{"d_mlp": 128, "norm_place": "pre", "norm_eps": 1e-05, "attn_scale": 0.186, "bias": "none", "tie_embeddings": false, "init": "normal", "warmup_steps": 85, "final_lr_fraction": 0.1, "batch_tokens": 32768}
Each number is 500 + 25 x the weight over its row's rms, rounded and kept within 0 to 999. Layers, rows and columns count from 0. Numbers have three digits each. The size before them is the row's rms in percent of the matrix's.

# v: layer 6 attention value, 64x64, rms 0.0612, rows 43-62, columns 0-63
# o: layer 6 attention output (transposed), 64x64, rms 0.0768, rows 43-62, columns 0-63
v43 111:518536566512519478512485487500499542531494483454481535489518527507524521485528475491507544504483472539494490493517459517520492462499499496482457510492497516505445455466532485529479515534496494
o43 109:474537521474557497494457519517501477497530509497500490460513509491502494490499474493579501496505508490486564522500496518478539514458501528523536513556493485520496479469455506490503501484526512
v44 092:455497519494497505482562466528507488540458505518483497505517497465477532487507505485505467505545480474473499499546546526536535516456496515485499486490476503452474478534494494508536495524467510
o44 096:500486493496487469496474544483496503494478434494559486486455469496499533482463486484543513480513502516505546514499510492477461518489484459489476459456515507489462509510530473501500500554501511
v45 119:488462494548492489461495536492479500486540498466551509468457541479522534483479520533478506537502515470483509468495532547525488481515512491516496517518488504493502438490530513475507497461489488
o45 119:495568442512488539531493457506534503503485454511475470546470521532479467521475496511514511478503495497471465489501460474500537512491518507504493465493483494501532506520482474515538520522518527
v46 101:506537471491503479518479496490529484506483492513476508474499500489457457494534491462494483474522445514496493548498488484518453510553499518474486559500531529528523531523526551505516491504483523
o46 099:485488531471518476520499497516531482534526525466492530510505501512521488475554484468500531530461496486517492547466506502525452530506498486477501453502508556510472511505506501529468486438478502
v47 121:475527502504517478524508459476474474505488533526475503559490520463481471505470510483489521442451477524521493517491525461507483500540499537519478507480483500549480488518485479475493524544517521
o47 119:515482496514515513509482511491495543477534525518450511462530475555511498494502514496508561523508549484489522558515540516498503465514501484521519513498526527478489534508545508509527492492459530
v48 118:506502494545474529475523498512511516463536505450504488495530537467534518531470462488508485494533508509443485504475490542527475467529493522463474489529499508468527465473490513504510531468487519
o48 135:501554500500475530517496471500513458511503445544493486509468535524499528472523535523492519549490495468470513530505464477469494540482490501510502471501554547518512472490481476491471515508511490
v49 124:515485502494509539528503480506482473452458518473500457429505518482529494530510511476521485495566469502468505486481532483493490527531511519478467516510502493452496472449513479510505516481502491
o49 125:489511471516462480514536441475476481539536483518537502490503486500502534472511526515523526519505498479497524478444493502530518503507489459531540474471490508487465523477472479523456529520517529
v50 124:500488500457488476499479525505493488481507511518486485495557513505457478511457511492470458505507445527474468509441509488486481501522497490483523549543464501476522482517509491517448497478527536
o50 122:449480538491422494479521452505508521555474477510473486499487516488504501520556501476467524495492528476483508513485548518504518514523525481514478522460495523495472485471489528471508488491492497
v51 120:547470543506500496525525455534473483514459491507531484457493508484500495512487481485514546511515526519514473508466521464510503544496517504468526490487505483505451492486531455476499518491440471
o51 129:484482484490499497501475501494486540510551528507503487450498462486495519479457489535517519451471512514515510461465480477525489489477493478530490514500508529505465506467450452535476544501538505
v52 116:490498507525528499467467505499524490466517498555514479540504489523545494459485468512479488512514495539536505475483533492506510510478485459551495527440478516534508474497560484498488514506511477
o52 120:482474493475500502565511512543528549501536495498482475504524504484474500503493480449486426461508499489491496524485527545516530459513508551503510508475488471472508515476486506535509506507506489
v53 097:521473486486490508485474517448490466531525506516507467501524484503574525500470453472466486513484458505515541491467493491508504515493534481511503460507485506474477482558455500492513514472521504
o53 095:471457564523498501524505508515486555488482499494491489511480552491474496557492543445505486500485499460479517467483475493469455473524478479518537507478473504493518511516478519478498514496523501
v54 096:464520469485483513518502531540482498488515526485470496504519501527462505529505505462475504449477497426470517492531486485538478515487498517537506496503473462551506465485531474480517539512504485
o54 103:525500500474529520437542472486503462515522499515481504522497489533424519507492508539491526512509531503511531528512511509510480495512557493453495519474495499497539504485527498524542509524465514
v55 116:480557461530531489506538509530499471538503489486473531533491509514496497508523498478508459466490495458507557448484473527534516480487545488504453467522511491490514495511490481510515484531483498
o55 109:536471527479543529484514524474491455495510509487508472510452482494511487517543463480506517520534477505446539501515491465480483463512531529480510500500537510493510519540538505478474517523540483
v56 104:534515552521485503507478496448539529483491569505552491517494504499496496516501494510529488485526490562477498493484506478517475487532520519548474538526514538490475516495463516485499473497518514
o56 100:513462511480476483525500469521528505525503513498506463492521481512553517503519510500532445505517510500470469518487489492466536542493466502498578513473510529521488511502504506461464507464457523
v57 089:515522502510483503477440550483539522499464487492508508501542495535496490480515510534487541533499537489511488487502485527512514476445502477500512509497569517495539512461528524540517524522514499
o57 090:467509502476508501521482513507527432510474497493504468518529509474490505485538470544506439488495504517563483486503509508493488496500504558510476504546451494530526515511486504470487497519480458
v58 115:518493531489523463497543504528460450507511482474485540551489484519509499523486506455492503481466513512478480488510508549500512529497490471511490528538503560503481449531487496476488498543505522
o58 122:501520523492507490455483491484517522474504504498492458497492486523503511493522461475526550509534481527469515498556525470524479540506476496544498502515578507486553532489517500514523485522513521
v59 091:519519476520532549518488504483522512480495478467522499461484488475513484538511482499523491480494555554536487483491515503534494495481512479494471521545526529520435505512467494490521541499483460
o59 097:494514474507520475492492460516505514499524524465507498454473527500523508508504470558505435525504511470451476488495464480496459493469445514518529486530506545488511521500511515513466509525527505
v60 117:528463515466521468518493489502502529480499496507490523462538476537483495483462507501456517512443492458499525461488533510472529505464453455499466464503516520498470515520511505497511517519537524
o60 118:453483483486500524409472527495520476491506482486487461475516518457480505517512496483495498521505512538507509465510520537518491471540448478524488479525485444487504500481483519487515506508511530
v61 090:506509535516530510498495448492485568505491511522478500528493530501492467476541515508526513486506482573485477530449525466483469500520478484504495498524509476534492550528514491481500511483500536
o61 089:491488500461516516495496501486478540499521544494498538428525473494535495503493514500475500507523493471522491566502538539498558509491480469485506500508510517508501494547472501494460451472502509
v62 101:511545487542508479503556490514465493473503488486525503488516517523478516501504474472478535464472513537495474494506498495501490460418528522492516511462528472545501517513455485521519522482497508
o62 100:478452516509516497493496533467538496507502501526465543458486515471467494501483484517507488529502535500508475505493491479492503481498510506500507536569556516489488494513532450527485529568496495